From a checkpoint of a small transformer trained on Wikipedia.
Size: 11 layers, width 448, 7 heads of 64 (1 for keys and values), MLP 1792 SwiGLU, vocabulary 4529, 35.7M parameters.
Architecture: rotary positions, no biases in attention or MLP.
Each number is 128 + 32 x the weight over its row's rms, rounded and kept within 0 to 255. Layers, rows and columns count from 0. Numbers have three digits each. The size before them is the row's rms in percent of the matrix's.

# layer 8 MLP gate, 1792x448, rms 0.0385, rows 1602-1643, columns 112-223
100:148140123123094122113154193115151141092110065088115148155166189195084139097158161072136145149132112135118115056160131091185125196162091098139061124128185122166159127111111096158112123089175099118124142119195069102165164166138110154150172141072104163155186083087064144117150123120151109124110134158144145116118122156109098050095154162113
106:132150099179166087106110031137147126129138143140178110146187103167140081232165162081089115114144119138153095092097129185126141052150153088148158128160106133169120182101077156096130123153110140132128082125112181143148144164106111147104199132074171154145115162152186110137109123144140099146083116140135076148105150145113133054139151118128
102:093079144140140146135109102085123103089167121170200163155129138152109093073134118158135147167109138108111181146150079148175154191141140156174117146096138132125170176114096101170130124143119130151097163070152110126193175119116083134176129131135136083144100122137171098109140121085116154140136144094141171135105161126101120157199192103137
103:104075131150145136087115164163069084170094199110152114162149147161062143135117162093122110129162114149110117104146118150095175135115091143124151139095125092117132145132164147179127108116155095114140095110062085146154170063191117080146159155092129098145151186158153134212047129081130154107108080154092112139147100132087161142102168104090
096:094118113114147162135161121141093162135126130172132145171189124123096174170131072140170162117098129113097069097152184112124169126147128168139047084103106159138089164113115193122122120156150158107121102126107134092094161114129107186138093074130064216132141104150112154145129180101163166170128122084163164095118078201202078094134104087117
100:106046133159146157070141062100169156116121090101104131126106110120136113165135120140171170176141185144135179157109133105102175134140053171108130096100177069129177111170108134091152151125109129156095118115150108114086121146120109168108190128181104060087071146180171140123106143056112169094156160117123144146100134149149172132073109192083
097:088112126138114105146113119105129108139118108123101131199118148135144139131144133127078113124167086192177059084163116160188152170151073136120193109111096116126121118145084148145109147102106078157176109067123123137092110144148085099175101156104112126114122133116175126147115099069076107135139151131151152131135156138086196087147191116173
096:150156154130068159125167100070149161100074143134168129156164134106123141142103058164162199133114130124148085128202166127148185147158151143173091147122069112147100176186100098142149149096142122065125078094114119085085152114121085142094108071152098127130073152130156129046137162122140175118109100147128115128139102126124139128130181128097
094:128146094091071120102103138111147096021152106148173054154143150137130124143154089135130140127143122114126097106141149144141133132114133148080120163119131099132178108176123120085099121083136136145141113118084097129149194094091101105127118119118171093113117103105155093174141124166126063191209065168149085167109118191119093107093138145151
099:158151162095143129147179153151127123160088121135080155203166088146164152087117104091137179130186131119116160137124146077127127206163050141153123098075177128123166128102092184120129124128158173082152091125144138084130124096157142115074184167094128102117151119115135148108143128170133077165145095132173086117120144169120142093059099145127
101:099133119122106094179105091107177070117162134094098114143140176105101124106106172155146103106138157104126106153174159078093125156104160083153117160144162125068112131127119140089123129174118100194092131183117171118133090183143149081159093129130129109156094172049142191182146143129111097144121148156117146137182085155110116148181192140190
101:112131138087048162117137192134087128094159107132142114168170087141114115139113115109159097156118102175129113124129118103129090133175136115152135142084102105126173134123145075137210142176107128154192090139080109127123177098179131152057177138100177113118111113113128102102173152116088127143075078165096130139155132170119109083149114120066
098:167106153104092112149085108099107118101170135134085157099174164139095133152170180167126055088120104096091156092169161181149128138119168140154185061158101166114140080122169178140124127131122173142145197158141133146130175116162152061115102124067119130110117141145163108076167112139168139100150133186157131126125134105168090154203136087131
099:089124120134114112168115129131149101066158138184163109089172086187143138136142090134143087104126129125155121079134152210155131126119097080167163137185160136152144188096158094098099202097102157156112103139178125170153159150096125184064133169093165097056129156118166085117116122096107139119154115147093064111088119085163133065166201153096
098:147163186105119114106063053158134096124100141148192196089098088202109046139136132088130088125133095123075179084125143114119164137155075149139091168141098116148139167161155157063068153172161126135097091124146151190178140135129149122123101107093161114082126149094165124053067184157131138088100085113143156134136127174111163144070096112051
101:076207111093108083134168141097155124155147172150102164177137123115083153090164101152121095119168156147127125092131095200115116123121075111144065087129137183109160110103104102131125125138122139228111122108129163149178158105156106124178106141067101132093172161139149119139184167130091156117141153113153090186158158173178120135087155170153
104:093153100147063107121127161142119129164146145139090118083194120154154076171129123136132113106135173198170121123063087168121132114195053093131140139183122127105166167145141163084066166184101124158086106130059085136157128185121200182086095145101104090165152114084141154152117092084119147097161127108171089130080130106119151128167128114077
101:122143100163156067108095159095182107135148121115145123151106188144133112142109112121135115113096130072141133101142148227138111084150097157109113107084144123080101151099230169111121126068155050119072089137132081152113147112123068123096156126166176150095094151109124128074116085115116100079132125147175105150174145106080135133083122173110
104:073104136145107088123168136091153107116141125086125086101129176149164106134163143080165117131074104131134116129126138156157184117149098108174141129110120122106101100136159147141130117132099126092055117161137100191138171112109090120118175171151159112182138150108109152166099123123159138121186130170157084074107139152113122106116144181158
097:147163099086121099089128058164112130155111124125140142179070154157142108104070143065193161151094155135096139088179070130137079158072108147106162152054182162151119136106158109132161149151111151106135125086173158118090072108091141117111164124123123159045191128081077128183125222156146097080140134129167130176100108089143097159157111153104
099:119138120173107164128092119103113080113117147117099137135095100113099132100138123048141137195194085073195154104162187147124122080141176140144119172132151130172099112156121162073115153054129070134138105128141179121091131181170116137099151094114020162110090134106078148147125190103109124133120137148106086164108183108144122050049165164105
101:183091162153109071179111142124109121128126148161126150107107125098080094154112149126163103143133104100154149150154081071107096106123078167104174151142117121124128152136102178085124170137117093098151134139122159158125160177125129137115133135108205122169165147090181131119142189107051155082061164097134129099104112102114180193087149073069
107:175094108191168151136127146104131094149172180125091114131149112150178160085191107137127112171168133128145053122177115099140185085147094110136106191157076114091159193114145126162167094143148152133130134122146140125151127134100104171118187178136199084122136174125151150129141157081144154072083118127169110126098136075144086154146151143165
100:089121134127177144127106126173202109099147119084095129093142119114133138147155097149128118197148119133132039067148141087140087137146117123106130116109180153094112153074171097149182165142103159096086130173152073139139114135109149147149091146085112148118060147101130140096123077146154085076116138131177135149094113095134124170123099118189
097:175145159146158103159050108110116141129160093195137092145175166146150098131151128092089061137135123162085119096171125190135122163186164200111155158126067104054074138130174118125102113096145137135106132162110083104139156169179191137181102132132143095062132097110166089207134136144118084074109062110064157113133171095160037085127102101124
105:122092112137159131094118125165156125039138069134146105121150107159134139160139162140113155112087103168144145132105185150164169155140179146171101123115105175106165151083147118168079155128124067148140080173108086119167126089109113113097182185098104147155063134168141111205144160097135118116147129149105072141115095156128092183151161155172
100:079098095132063126139134169121140157085163126177061140120086159103122114195123174105184082121135123138116139122126117124166181093170099131113118106149140135172187084102098129162195080151128148156134131172172128153116174108106125121098153053128168098153170125144128078163070110088110090123164099096183123102132146129072079212033161147127
102:177096084135174108064108142090182128146115161200079140145116137147209155116106132138138123129108152153097078109129172112159133130122095195152115109170165133158164105046094099163072152061123137119165080157088130142117120105140196140129099208043116088139138132098125133168166122099109124111124146161173122169140138116062177128169165149165
104:058121100121139156133129160103137154125103063098170111149071130177106134152138170061134117089116131132101097085147091087100165105144097108144140148127151158092141111115156163144134146121089064165103081191113059175186175138134093112161150168095166123106125130164161163091082119185138137121167122198178126116086186140151120166110172130126
098:193187140165136112136162178115128147161111144154122163081145133170122164133133088144159136165095119089135056148127138174139105101099120132169093137125152156124135136164148201128102148141158138131135153084189150084156124163151098163153091106100116109135122110097138139152161163060099108165095134105113174111095089083170100055151102111148
099:120108158142110148171112056153127169138135089170174118126090211134168070095180162118132173166119160133128132146112137161135134140131181095124157090149075172101105138076109133103125075129158100091096121131143086111121157148099144094096137154101101074173146178086128105142154099161103158120139126091171138082215163117086103099079107161125
101:192163128189108136147101066119126091145150159101146096138152106104131107153149143139177208136121155157084113062150136158199122127138149116136095099140067128100111133061153132117110101136097092160137154099071141083157117214109101127120192095158139148109108195142116147135182152121078157137103112127128030135122113180152145138104211166092
099:083143140143142114113160141111175085106161175112102127120076099151124098091151125140130141120140109086130183160084078208203076144165117113176051136091104141105084132100150151180146070134142092100102141088146071163144127098130132136128135125204071099143133115097152110092116154122117142130127133149128086142109174119152108168109099104088
100:111092150139146191180088093151079090110117130164070101154091101161167109144114182172107174161146099107209105078164173168137137161143161063174096115142162175172102143118153094171069070131129105153118103123127112134119079062097155136152067095141136150084140084044132116109176090173055129138151161142152107159115114081117167154133128102163
102:135152100168056123130152151117161099138117117128115158154061106140144119070096066161171158141107092161092110150083117115107217114133139122143102112081088134163099114122114091181076142150173138163080102189102145129162108130166173159116096153161110099105131128155176153134112186141062137081164167118136121099092129083106170128183165107153
097:116118139097128148145165106104207061097095127136088125081116168158165113140097143071166124105113104171136142064138139169086085133116138124146114111074108126191118144100083096096114162135152124155162098108175177152089148091091098150075181128158155110120071124122117085124090122087126186131118101173157136143146160099147151128136144101097
095:126113115169120174138118107129144111158057125093084134147171141112124129130134094128122179145104139104142133138098114109112139105120064129086129148152054132128148125091154140087113109182131139134155078068171122155118116131137136168122120160162074138134136158157102082139146179111147143144122154103118088097195203114183095114118157140154
105:150108113192138117101102107130124077150158105175148129183177108145118108122128143123110161157095099160112173086138172126117121141145115155140101160157103105105055088130101204120149135137132101167171204164173138107136161183176077208144138104076111131177149160108154156119142195102132103070109125109136079110130077109128124112071090151102
104:125149143096122086083093121109154151169139085103197113145156150216138115108114104158112107204114090119145153142174110164148133092077164096194131192120128136115154114092185187109172135168158145147176104069177105135113147147192100206177077118086179146153098131151128097113145133142150172139066089111122129128121100095160097163172095093131
100:184111080129055104108052089148178129168156140106150116102138110118096074129146138119158155072178133167131107121223149127103178119105143084122121126133145107182125142102102132161152151126105080118113163122146138095113141146083115116062126077145114110073150140096134156139167135129162191137149131098104156123147192133111127124149179114093
101:122137137071167143085065130153127143180131102128117145085133124143144102157097156126190111137110161127146116099110147142124087116144074130152106132117102135161143176157120099138081112109100178182150085123093069113129115138132122094162081068110110078099117143132159132133108167137178153051175146107177182143088143094127078178175174100149
099:060113139125164143169097101113140163102109153100132056122068097157156147089114119138124100115094126162096071062134156092112159127166064135125176089152072101149169101167171165109133177119147087143110097159168113174195086142085128114138098141116094134090098144136130135137140145143135084045123119102072080175106160159080145090180120167119
# layer 8 MLP up, 1792x448, rms 0.0391, rows 1602-1643, columns 112-223
102:074106136074132124074171108064139081145136100125130124180109088156159147131049161146135159170120168171128149129132092132128123117134113136129093159109142080143130165137159164109123157141149136061099158138102097171099105150132177113155114204121158077109116108173140103129138143137112151094095127094133131111105118093157159182115104116134
104:155065096130139127124093124153113148135146088081120115112095113148140122105133109155137131143129162097161126195105158126143095157106124110137192157102138098168115092163082098165141127126075115091144119160146162162126150082078144124074197135208106147071109178124149127100071125123130114191183085107093162086091109084119102138159138147129
103:132149163104049160122149135065146142079165157125111085116193179142129101110129063122127135137063120140169150145171084172130129188127133162113151112149159148144174132172142076073108098118074082105140181181175162159139191114118062106115149117176115089138086078121130063135135149059148105102132164149141131178080118122036106161134097136112
101:124110095118087070072118154126151151135101080153169129147074137104088063094151123175145080099102152124153128151138104112132124185121164123093108122119092135105102090120129124122156132161172177129153151086136105128102142120128114183105114100125103148125168119145062149132091083087077194131121081160108159200078096118123117126105099127178
095:170131120163167095115126162097130155119148112088114145106169123150175103136146163113126147095116122174159099149167135135161170115183111122068088136131085161116124086068125132166129156142112132154145157148148072109148097167159117121118116160082181115152108173091157119165122140096070148123132080113142122171137162190136171136118093139174
097:153060083102142081142148150180110101137129098153112124068093157090139166070089146176114095118145098097184150189158105143133179085158120138138192118137123098128124132113076083185112182134159123121168142145111171095182094103134146113108097108138129111084135132134155097150090150117183168144113096112076086146099103114086133156148125087166
100:122152097146131126115087137108100125109107157114120087118114145091146130159069102078178117116063178168096093095100129179110108186140105083105116046151108137145124113141130119144198146137117139166159100139114124206110199154147117110080130138207097144111159109165116089084145163185129127117067065101146106185160084119157108127127161097147
097:069152120150119113112205164139156178170138163150087161161175167155132119165174131101135154115154140191140104111109134108136086126151156170153103116127143090176131118143114174070192083151083120144123126201167149142081143173121116139121154127172129143080110109043165096206098103134140164097133128116192065102111135092103090090144136115168
093:134131084129105149174116149060124196127134112130152074150077171106083167157123104128159079125118128127109128121174089058146064153091109141116138126132126083149125164157085122106142079134083062039069082148132133080116171157171116080135103134127151109149105140097090077141168122146093157140147120113133102096160176096099124073114166042173
104:214118172107107129177144083171135107170149095114168077108176089174123120093181133105170119112102143090168145116140090142094175148125152166107126123103157112117159124093109152118156184099063124189169129104174105087145122153137128104087140067165119151092106205110171195129128159140122144150147094106141138112149098129137134138115122091141
099:143137158111144083114140127098145142128142139102107125146061104100165108139095163067153099125183129082125159134134105097150116145096064120103168088124124133126134142111099138153089117142075108126122118163094093125130147149163156163123161098101120158141133069147099144116105133155221089151148126094101144137199105077148123150121156105111
103:117142209150091127137065098060152148088118146145092156078129092124123097105159099125166041132113133114076098125131122135122107112136147111150126145132177129102129167168149190083112153154112071159127141176162129104142121087106116143152128080098183098167150145120181066149100129137119125160163108083209129099117139132119117151068100104129
099:103186146112128094072122095096158113127144115156142212110193129138192156100107183130089164090128146124093113128144123166118132156118099126167115090090121144099102129145117102154125063215123147165174150183108125148167123153111081107126199143119132098104144092170118130127152143128114124162212147134122104164136111114091089133101171177084
098:122088160180146158096158073141143118188142211205202096155114082115147121158191091113106114131128138141093116091105096068141103152117103158142116147156152109123187116074162103132091162081158092068141139086141140148106114120131096160129109062138142091158138176074142121124166094112061121086104097105149123130131149165072173156083159062102
102:149109168111145187114044114137127092086081125208128118143109096114164117163111122107131161172154154144110093131119136114117108064077118130123153129100114106105084171108140189107111086185153147103121133078157167114119135110106143108104095110129112107188156085164161143128150133082121145089108131102104129131140116132129067079157116092179
104:142116093146118132146142175106178111083149120170105104120163097142129162154077178102128127132143162132166150120188107146107127133131114130144079136158134181131148186059104177070142122113131148170124150135099115121137133127187086072095150081164060109122113141183100155127126129104137144148118101121102143159141153161155114107094106120116
095:123068119174162069134162097169133113126105104078108123080119154136086119169129181114105131160095156069173155112127128128089149141100095159152098138123132091123125102193110140170158088188098158133118209180183159116124137140166105151145154151127156073136168166128127149152106131074145192130175119126153107162100096115141084156192128049073
104:159087158129101157179201189091085162155122161118068120101120093113127154165133180102124181108136102046168139112136093135111153167083089134132129101095175082117177111204161112120129098163095146085102142119121109099122143124106101120105162085161094079159166129196156180141174091089106103162160131144118141087100105112147123117158182077176
100:183168162084141148131106109109137132148140072079116122171153154115170152109152133155081082144149127125116133133071138154133121192129111135129102067137095120114072098080149088181175131091167115188156151118135118159179152203178149074169142160109092151181098163131095099103140149169176141155174156136083064143119149177155135112093133125146
099:122171131132099151141153116202088144186148198121093162116147083149153138100091153044116104132139092092126086108149124153084097141116167119120114090106153149126112123082109180161156141179134110090157109116174143113135101169142152152155117118164127133125116121099142105139191106144136134172146095158112094156061074167131190122102127134157
097:193165067126165125111181155129124188115138186146113119152153150127155117140120172153124130087117200113158141105148104121134134120126148111127089161084180105156099126124137092102183164110110186112161147149147172115127161114110101156140121135121134095164152158134125134155176142130138109120095113165172096134133098167174152134110129180089
095:129110114105047136138122073143167127154153176160134126133130164128140028129158203170142133096125122156179074162161085084137079143139158150133080161203122122141159108120101129140098143108096118112076168160148118138132154151129124088088133128133079136114141121108137132173151088040086122145099130113150135107163114125102120139122159174122
108:104120135077105135142125113074106104194135106085107179094060159050098132145097167149093184127141171111081132167098118190136114150186137126081144123095165100090138146146086148118164082120149188067116091090092162080180100115124144162175015156139096109145141181166097178140157127136124174141130153118067153130073163153154150070111158149116
101:077103100169108112148141137137131074183115095138128098145128192090090223120139146119152126182139182142091146169156180145198102101102129075118123034157112186103123134183170156161108120164117066090109123129103136160139084080089121183148136182134065139163122132188102143128125111146126128175093143166139141109086126169046086099112113111194
099:076137097120174092107114084069111185179143119078106165123151124152107104086138131130172131132068208085187115155123121095123105112131140157119112085160172151150172078140158114098133140154142136085057160156134108095114127067125124139113105110159098179165138120153077136123168085111107107181098157138142159111093129112131072145107182150120
102:119165149116188117169153122106145163137120114137129157086120138140083140147104194132040142101155142154096132162152103154126112173087119157111168120136148116132070092152090113073139145094132127112123080124112080156152079120130080180149125116141137144096190121136190117123192139150157115140136097162129149139075124114156166120128133179130
096:174186086130095088112130111161181162079142103129128109154158147114123181133144135128112170115156142129097085133154145125148153152139112123117070095138150108117129152052136114132143123032089161132128165106097102111128100177137152112093112097109129126150152113146129113115023104110171098118102135123132139113132144123138165168098168152117
100:126043169151115161166169129125103121124118158078116198139127104097117141129088080135167103147096189132100165077132135085148113127164127151114114199120139083122160110089129105146128135072128120112103155143145150141161116116112109095132171129130070125134107145090158181138110119122124181138110154129103138127121130110095165153115166120102
105:102103162146154141111155112100118114188109123182095135177106176168187106091106095085123181130154125107156146117151124136101069112100167107155166121141130181179091137078169109144151147117090133122125095164148121173129125119142086089118156117142153115150126129138143138070020129126091100171115134099140111143140193135179094194052126180100
097:136129099091098130090137143120072144134081065052181141166175108166134073138145107113105106114119155087067069132145134109144124189116136178098092109103093172108158104134128179119220173139142117139076164140159115156141083180084189152088122134155082187101086127192068075177137151175118109105174059121118083116131091144182097154172126144113
099:113116127070083124117136166033089073068091097151140125131155150202117119131173145148159111128089099115090143113145136136125124133136137088153125069140103143090133108107134149134155121215173137083038143148206088131138139154062152123078150111147074113090112088125192096173115181132194192119129094117087148132113073074130120174196092088081
101:145155119164117141098120098051108120135151148156136082156148155131181119137088177123124136083174138122181156145175196130137154095151123084169146113138181105112119170206149175196168071150144123144102083145155120119137118137098192113170113129086144110160139138160172094107081111115142131181122146086143058114091145082136153139113125148100
102:152099121151138107119160139189102178155138128124174116159083151106101119066143123144098125151086118248141138152057181169126188057109120081102113113154087115174131128054157164125134160139124148140106150057085112093118128118210119097066120093108170167103097121146153149091129143156073133179160139113175100134175126125133172106153129150153
103:164147094126127066180123129156122119139115087108115177198160123094042120123115119149111086059091137143094057139109133106182187157158133115119097120118133134162168173123097072124124170122125107130152131113120149117147135115162199148099115124103156102049144103136154148129115150167180106129113134108133124184169138155065150144139085112099
096:105178124136105133195148196112087114131175136132147145086158126079141162143174120138145153094147160145127130163084195152071114118182138170130137066088115120093116173139165102123132141083099098185132155179118152148112148138155115165084199151149164169082118147124084160057123144183077137116119194134115086120164128112137132132122117139100
095:135101146094115141114137118065191160058119186058103138113130166108109145123145158180128129124139147105100053178083163166087190145144126134147113170141172161138162149111116093174153104091050170145089128109108128152121119102179136097089059172154197112079142152123169142154167118108130123131163121149118157110134122103114142124166141143087
099:168119124157086204143112100155059130083117156136152138136072083102117141115156054143127090116134167121207089137103093185155137095115082125115090139134150128138094144107074066120166141153153134167131126117158139165180123099136131186111157133119138157165159135129126107110127104143141152089105106100139148123114102166112154094151133087125
106:129116171126085113103205076160118149144133074092148154116089074168091107146081152111093167124138121136173142097168156152104048133161092136156087096130141089128095159083160101112141164164128105099124157133138174113126167198196049115122148088124076129101102143120120117127159102137150097140176111172082078134148124073139154148168136162061
105:136121133150116149150112127110110110092155104109131110190183199167150131146115153090136124103091118187182154132179138056189144171084128092136153137110162103135157191172121080161166098180043166087101171068135127105157139160056162151211073133125118135116095086071079135143098150168160106085054098193197141134137151122124150141163134118073
099:149125169091170125168169119115104173131066098138096113112094042156108114086139096155132094092098148117135134145120112165105115102190174156096147113138127124080132071177181110197083075102150068193124076143180071085099126085183127203108101049156156076165155092128141111109094161164112131121122134143147117121131201101059116165112095148140
098:125112119147090120165071151149134179174131118111098152160053159088112109094092107111115152150055109170160084118152151140160150088099130108144073154146163088175168191149153111112180103174109094152110161139166142094083100147174130161147156159173113172119147154150116189129163135097122171169100174074073120180153109148139127180155110151160
104:101102141121130140174088159133092143185080133115151073062161078129117107117145132136067093182120157086079076126179085098155093091114102121122214143180150125082180133187099155148140135174119105152116151156125117171097170183086098186169106084137100152110097122076089139142162151169181113069096037138085090130084116103094123100138155130151
# layer 8 MLP down (transposed), 1792x448, rms 0.0292, rows 1602-1642, columns 112-223
099:143103102163136141084146143165166134126137107185156151139157172142148158131060066136091132140178103118116136099122096106149120165177159127154116156148158191116199088176126093176089118151175147170175152146112155123129150158188128145083161123084145138128102136093130097082132072130067170162167096126178099149116090166101156095006131143118
107:129091090089122181102102113097124183134091199097099100092121115195155087089104042178172148176141162160068150120071135079113107148160173109121113171179115148099136101122167085114179143116174139082132121135209089141121071123117167162113137128145084093110163140090056117152146082117112123164069143167161127104102121165180146146161162071142
106:211107140128112226141183159092165113075113100149159100131117058157134089089150111117160094099156094107132153072116091099170106135135140156017131112177183113124157095158154156087161108119138153166102112116094090133137054152070166143057141050140118144078079177160086102120171126156125128123146062150132096122087156120117083121179099142057
103:128127146094111140124104119173155106100079156063126081153096130181172129099108115142134081105102141141087118116095179131104140117095164102153114154137117128124109175155113175108127159165125143099139205162145101131127081158155103197064129130172140173161213175155087150130183080161113131137126120152141100081119091099094092122107098149149
095:121099083122166092155152054143112122142153146135177167096123117161132171116167161102141139144077084100170110030143151168098056116137115122167117128128127202165076115118115108141121152120088154134116106149111099182164125144115172121168126136165128119112124138123133102054125084130144116153171144098137108184143068091137059154131179147090
099:058184158145108114134188125147122133139154135134123139086107130144131051124116096123142114133074182139101115142131063101184178137106128105186161112136167228130135108120106102075108109114142097094113105128126133111173146106081143116099128159131122184137123120100122124140105103141134164086122143136117130127127136228119131091216099132150
100:103124140144134154163163099068068140127090193158176148115104112129113142108038129141113155129098102109148122163152192174123063104148119148067074159171109105148136146084154110150137110107146148099119128116193065137163153120116130101136149110131094093169105110151164157130125098093120109154174099139134175101060136144134145111174099131186
099:108133130136160101133139051118068159047123153170149115112072112144112186129167144128187112145131091151123102140118089137121108142167205124006113103224113142114152126116140114167146135109166103116153140103128153136174136183088086141104099127118128126119099158083135083127128125182074109149114197127127106118085164100126129118117107166158
094:124156132115123071138112099101119131100122159068087097091112080106115093141199067111117151173094174150179104104150104138147159148138126128000175148087144061147130100099170089205169159172107117174120087174126101090130091174114091142147126097092115163114122181207129140109168088105146117107153100119186149096116128155112160112093132120194
105:049112128125090169107178073132162099136116142118082202159080125151143086109090115143077174149067121148108120141037165108126119123122153130119117159122129079163171129104141121102146159156104181124116173154077179092123138158140191096186124101132178199118164159128091159171177126093201149099138100150112165103125118093095095107109138150082
101:102102060121150153112168170136130160111156158094111129194095140096134089139146089096163125077199151093140143163120146116143169123122127124161155116073178175140158148124109108080117168125174130160101119120172110132179138132116098102174099141163121122076076135133121153160124142089134103098087093203120154148129075081162020133144157099217
103:082109095113141152152070139130185084114123154144125149199128156139204136087186163146102169111139129151156101115145199132192197122216092170193137108118124147108119121114129149119168065101098115147127071139212141119080115167126180140069157157180137097103166157142209133111087129143070105110094126130135156112174195089123146157152124145095
101:086024130179156108157065176093128134151099120136140123104113102073120135114146122112137085113116122123152122124088111192157143164116089185095098121150134105078143124132122175115159145119146131164119135134122090136151167126124115071133068147130121195111114103181165092123139110129107152112127126111143095134138149119066116044127102154131
100:145142143083168097109113145106148089118133114133138124199133172074181103098132083133107133145166108142130160137131108117039112134071120133126165128091075140120181135107067121121157079192091148104123111144182066134127142165106173120146123113132151133142155134119140142197149121136159131112145124179116198108096063104115097212125137136099
100:171102084093142116143190133100125149166093133108106117168120120136188083095145133105120128145155130094117083136060075135133126172102130230102120122167153045129158131070150149181153145116128095181146112117165115091124103092141093103133103136141116125068121151116126165106157124104169113118180043154191128150108073130118121139122182151176
103:138151151093156126153186111166121115118196143117116059154144102190114103131151097131178158122148054134120166164099120106132109110157110135078082119167115052108081131182116127135089058128111169133087124160145147106134102148199122109146114140191150172101093167102172096076091120126173154095162125114018138109164115100083132134076111129129
097:137144127125146148097094148115122166116122122151189118203119159152125148122106104114150126091094099098130143105151148148167127197132107146049116127100098206114114105132130132138148056076170079145088088138113141136095131059108081072157137152161102145121039180126102134187084110118095136104093145172115179140097212174126136145080140155143
102:115155168089177161145137146147122104101162186157170110093163067124182137135163157105107105139118120144116188131102057108126090134135058118255156067196154174148122113200152121140157127157132079179096205120128102096136115135142168115113084119093123209113169165096179118200109119113129116175153119107124065096116144088164081080151082071159
105:135137128085118095061094142129147136214129132171175089101092171076117126129149104156136180113165112152157108140116077118105170044086143119046165103171164071072151135159191153171134087132145095064138133187152088075107111141153074153155139105176146129114150168202098113146140147134154150137094140080145152087135127117109121166148190147085
099:146162130086097136117069123116180128159106185129177130165163098107074164142166113125157097036115110179134126056103120070084073102131176086067138069147131117126137092092146164161154123138138142136144105153139102090086161099186212131101106090153144161128107162178132073128114096123153152092143049086076084119157113168126131105186152107122
100:145143156125135118158075057061134081123121117092208093073125120229107078099117162116116158145145044131158144116089182159085083148103130143255137151117105090188137120161111164139095132121129108151119159119107156102124117107114142143167122144146145137121181165122105131110157160178029176141172154179133134041120141138099078146164101099084
092:163140193126171141121159176153171160134111119107120104114118109150144132108099077096138150138078131113121141074136166194165127150116119103137092134110195177117159138056197091137151134129090140181088115092132058094094096109110124114107166166120066129169084137134106164135124104149191110137153089134118081128111128157155081135113129164148
099:106126130126147137154118195097159144135112169146124159172100154080159092171105112132099067126137144118124091139113130223144140206071146053225099090171139132103132151109166130118117140147208197114113105133119122127174142165122108111150122168134114132124132100120114194111100171102148157092149116130151132162112139145096086105151170165169
101:108155161167156082142116136195140119111069079192130115109177111068149103124146165074088132142168143102127178154169127162148118079142163148198106135101106077120118076132125130155118115146112164179152097127140142130106144210091121118103052174104118163080119087186081139122133127167045141079176075073066122140157152123143161117166151121171
099:110069107148096123182141188108124132151160117114121139186106132117098161094168093122152081134148121113100203200079092129138094112115101098117172142117098021081155070130110130073094123144133129186136156094138111085130126069162139135115082158117117181101123148183102114118132149159129122162131106156169118144038116121154094169119206101111
107:120110098113120138130178123163109112132146143183105112123121102158109119153158143106147095153092102132164114112116154141108122156155086130209148128091155186086160116104105105116129088149131062075174121151122111135108173139122124141124157128152115159167192192118174162147131129172165123153149161131189052135116151204141072147117106105077
099:121145078092101096107143156102099164156121175120111191100131149145162187149154165109145073122116172165120078123128115139101135080196168122140139143139095097140087187142115124204169116137139142120092121158108117188156123130134123192122106101083127068067116094129153173092143090096172157144138145153193110152166146116127135073177126161059
095:161193189134095151106044167143083187149164123116161120149123142104163114142142089107116176099143169124117142138117092048136056140121126116109118116174099128091152116075172128165111145182135130138136129156127163104140124105137168164094132126153162156136117134074132083123114148141152127160145091135145123132191184155156109074156112127162
099:170119171158136106153121086102115095163134134163109142090192057067104084117165203159135102092189132067119145137047124205191139132177145150065113110173183164127165079172144124115107099101168190155207114127153113130129107139147171105120105071183135125093114144117147151141108116155118119104149160143127160052105125139103130120180100085127
100:202134084152118133092154105091174141036152130152198114120147135089078137068106126097130132182096126078142152154119092152190124166110141103208124121117087216127077148176127136102130073140122084142138159097105146156142090159143100169132139083119110127163136121095094089060146145139124097137150126090128164085152172118164126191144116138156
098:108126126139162131117085176189069148130101092097177151119066147121079095065090175146152137158140107077148169131171073168072196104141118128164151096117119150110127103155135207136182108133152145127120135116177162107107125147132131200083085157165163136157080103161128113079125107168124081075151104089117148049179111152146102128092102144168
102:110161135115158147113067150092101157102208078107163102179127123109116090189135144138202132129161143140157104165135124139178087131161174091162103160137085103111119150105080074099144113143111148132139165115112069167131095090128157172097144161159088173089151140182083122064173207165083158116081164188104055106154182161113122085176161141107
100:161147118158166123123112177068166126146121125163073156164144114158070153123166124064111123122119089154113084105115159096075157103107153116038124111167065097120172137103182152043112158143127111129153091108127095130103110132094151124159193106161157110178123091144112108114136126112128121128124098175238080130102099165140102159136152119159
102:133138119145135186129109117155100164156178121118157142138050150159156139106174141133168154081113123120130151074165149118157106123138147110133126097072119085145096080161167124148116146169167159115131107182141152184141155079111191098142068126116176102135153114139101097088140094138099076111130130134077112112156148151195144052130148130115
102:114113161136085112092127146151119177152135075157133102146091082107137145131131074130150128129141104077104131112137151110200167167125138171147151142120099175141102075141162160194121119096139095107088107145164094148102097093137137165075164098182149188086113223100068078142151099111102111060103163068149117100080162104121141121099127123203
098:080138145075125133076095132189157160194129090089133154082087147073131123110119172134083148108129177184145172119112102136112157159090121154231066100085141151084149143134123132080166135119127106098168114072166136159144134156148094147090137173150153136109150141157138168080071151157081097113082096106123069120174169124133160132131111150112
099:152083113117147086137108132113133090111148075099117172108125120122127122112122152049104082080138155080125150095137105148137120152049147105255156145126107139079047177083126116048092127173092119110175103068173148115136111093183177118157112159137127103167108098120054173150168128138167106134107141091122136067151102124139126105178088148147
103:195137137124055127068137125081094102099161069154112146160155085154116151137124137126150112125116117082137174119110201106083087106125113196024121182108124015133097140087120136125125114094075097115175155090103177096120130166179149130134156092093136158188151148076124159134155163129124131192092068133112127046145142167138136130102101129162
107:134114147140070139144143102129136161116097160045071142129137116181103090106132079112185157137138114134140122086175105173128127066084110133092122141171133182147150140145150180134098152111124081119080116081188166113141087145124126160157073170144106138106125125155097139122126086146119193159122105112115067114149146114093143171116149113110
096:191091156145176099159102112166165144068115151101131171168187111067146114172125115113116185124114089132184117108135122091099188127093112113032120120117121069093147122109230083149180140107161088128137119157120097111118188152072122098110125149127126132099114070110139142042140101151156177137159117165112124142127161107160114089083142172186
099:147118160156156168100135153170130188089111108116113101122087153114093054153083162123118142117132110079122159159118156105129099137161126203199188098091144169120083144138151076156093121187121142069155111161142154085087149126138142060158112134112155079078125072141076110083115119137134104089114161113135159155190139116182151164117117147122